Part of a small language model's weights: learned positions.
Each number is 128 + 24 x the weight over its row's rms, rounded and kept within 0 to 255. Layers, rows and columns count from 0. The size above them is the row's rms in percent of the matrix's.

# layer 5 MLP down (transposed), 1024x512, rms 0.0251, rows 706-716, columns 256-319
size [103 102  88  83  96  92 101  92  87  97  72]
[[105 111 143 146 115  85 127 112 151 132 131 128 132 165 137 114 156 149 116 154 179 100 116 124 149 120 151 101  91 133 114 138 118 125 130 157  73 102 161  86 154 105 169 101 165 131 140 171 130 122 137  98 131 148 120 173 136 154 137 127 163 109 132 109]
 [128 142 144 182 132 142 137 140 119  69 116 109 110  82 153  96 143 122  84 149 120 115 114  84 116  95 119 126 123 100 172 141 128 152 118 145 104 173 155 116 142 128 119 103 141 123 165 111 165  87 122 134 138 103 146 141 149 117 106 191  79 150 132 141]
 [140 125 133 141 110 126 103 133 108 127 162 109 142 136  96 137 108 126 132 123 110 123 115 127 195  90 142 130 135 117 117 106 129 120 147 141 152 114  69 121 160 126 140 140 112 128 129 111 126 101  64 139 100 132 133 136 127 117 116 122 108 133 140 122]
 [104 132 137 136 132 127 148 123 165  83 100 122 133 137 148 119 130 162 121 121  95 141 140 227 105 123 150 120 117 149  87 116 102 130 120 164 119 137 110 145 144 143 125 126 135 110 162 153 102 100 132 106 151 120 137  83 107 110 114 105 175 152 114  79]
 [123 106 119 154  87 126 108 123 128  52 111 132 158 146 146 125 117 128 140 123 103 135 132  94 147 110 141 170 123 154 129 120 145 134 202 156  86 120 126 108 155 118 119 125 153 129 122 136 146 111 157 159 157 137 111  99 138 132 150 138 128 114 124  79]
 [144 146 119 105 154 150 150 135 135 133  87 140 109 101 115 128 137 172 143 147 139 139 160 134 133  91  92 128 122  97  78 157 144 111 117 155 121 148 125 132 128 126 147 128 165 126 128 117 139 115  92 121  74  97 101 114 127 129 126 131 161 123 133  63]
 [139 141 110 122 107 113  89 115 147 121  94 144 108  89 135 117 106 124 138  90 100 155 131 119  94 160 119 142 139 113 102 146 135 103 111 160 153 121 111 112 135 114 119 155 145  91 135 113 138 112 127 130 143 103 132 131 123 126 115 140 141  75  95 149]
 [146 140  94  78  78 107 125 106 171  83 155 130 100 155 144 135 133 141 157 133 125 127 153  99 106 156 148 143 113 146 155 121 126 115 145 124 117 163 100 126 148 145 118 145 134 122 120 122  93 167 143 143 153 110 135 154 121 107  91 126 131 109  94 132]
 [135 125 129 112 141 139 131 103 110 144  94 147  95 133 125 122 111 185 163 151  94 133 136 127 116  95 165 118  95 138 148 119 165 145 120  99 160 128 115 140 131 134 104  92 131 145 128 156 173 121 129 132 148 122 125 128 153 126 106 136 112 150 112 108]
 [116 135 124 137 130  97 154 116  83 123 159 201  98 125  71  96 140 178 152 145  70  74 124 132 145 114  84 140 165 124 112 147 129 102 152 137 150 121 147  88 118 117 152 118 130 165  86 103 103 103 133 124 119 116 134 129 153 133  99 155 113 127 170 102]
 [162 152 128 163 152 137 153 128 113 132 152 148 113 135 128 150 112 135 140 170  88 157 137 157 124  98 164 120 167 138 165 129 110 122 116 124 149  94 104 170 122 168 109 130  66 135 138 136 152 182 139 100 102 133 129 116 133 100  98 122 137 118 119 100]]
# layer 5 MLP up, 1024x512, rms 0.0283, rows 707-716, columns 256-319
size [101 112  88 100  92 106  92  85 100  74]
[[112 100 111 106  90  98 157 135 132 132  98  88 150 145 139  96 129 138 156 112  84 117 115  92 115 178 134 139 129  77 157 159 143 134 126 142 126  89  98 148 157 135 141 130 144 132  95 120  87 179 129 123 136 141 120 128  90 134 107 106 182 116 100 163]
 [126 125 176  98 173 125 116 141 108 175  64 124 120 103 124 143 115 114  95 118 147 133 134 100 126 159 130 145 143 115 163 113 113  86  98 128  91 150 134 162 143 145 111 147 105 143 111 118  95 118 144 120 112 125 131 132 131 118 132 153 150  97 113 146]
 [155 126 127 125  89 112 131 111 109 149 134 109  99 120 131 152 165 157 107 129 125 139 106  82 138 135 103 145 160 126  90 125 100 122 185 148 112 150 186  65 100 123 112 133 129 152 163 139 150 135  89 100 104 168 153 139 141 186 179 159 111 117 117 129]
 [ 71  97 158  93 121 145 147 121 108 129 130 118 138 132 130 147 129 118 149  99 109 152 119 129 139 173 133 121 124 145 127  82 172 120  89 126 120 145 170 159 120 156 132  99 123 124 139 106 105 134 127 107  96 146 147 116 104 132 136  97  97 108 112 156]
 [170 120 119 146 108 144 145 143 147 146 181  77 148 140 133 115 125 126 140 160 101 142  77 102 126 124 150 111 137 137 142 130  83 116 121 153 144 143 147 158 179  85 130 146 124 167 140 111 113 138 133 175 110 164 166 118 129 122 128 172  98 109 125 162]
 [109 132 152 106  66 142  86 121 129 139 130 150 127 159 139 180 143  99 155  94 108 126 115 109 161 116 102  96 145 120 101 116  84 149 112 137 137 155 140 128 157 124  95 155 144 130 168 127 141 134  87 140 122 153 155 145 143 128 134 183 106 103 110 110]
 [ 68  80 209 140  87 149 146 177  99 147 119  75 160 108 105 137 108 109 109 125 108 146 138 147 145 140 131  96 133  62 152 141 146 115 133 120 144 135 159  88 132 131 164 133 127 144 130 161 138 116 105 140 118 128 126  81 164 142  93 131 112  92 130 135]
 [134 129 121 124 113 112 142 122 126 119 130 134 104 124 114 152 121 154 133 169 127 116 151 127 132 127  82 144  96 119 133 128  85 135 171 132 115 119 113 142 123 128 177 139  99 172 100 140  97 158 116 137 149 147 100 188 135 133 111 134 115 125  98 155]
 [117 126 102  94 174 164 130 145 143 109 141 108 161 164 173 131 186 109 155 164 135 100 122 121 118 143 152 106 146 146 115 125  97  89 119 162  95 130 120  90 153 112 135 114 119 102 137  55 126 144 159 146  72 106 116 120  97 104 162 104 159 178 134 126]
 [133 103 170  84 119 107 120 140 152 112 144 125 108 136 147 142 150 180 181 135 172 126 113 115  69 137  87 112 104 122 115 147 109 157 138 126 118 110 162  88 159 130 152 129 180 183 136 162 124 119  93 141 119  99 143 162 144 126 118 128 137 112 143 165]]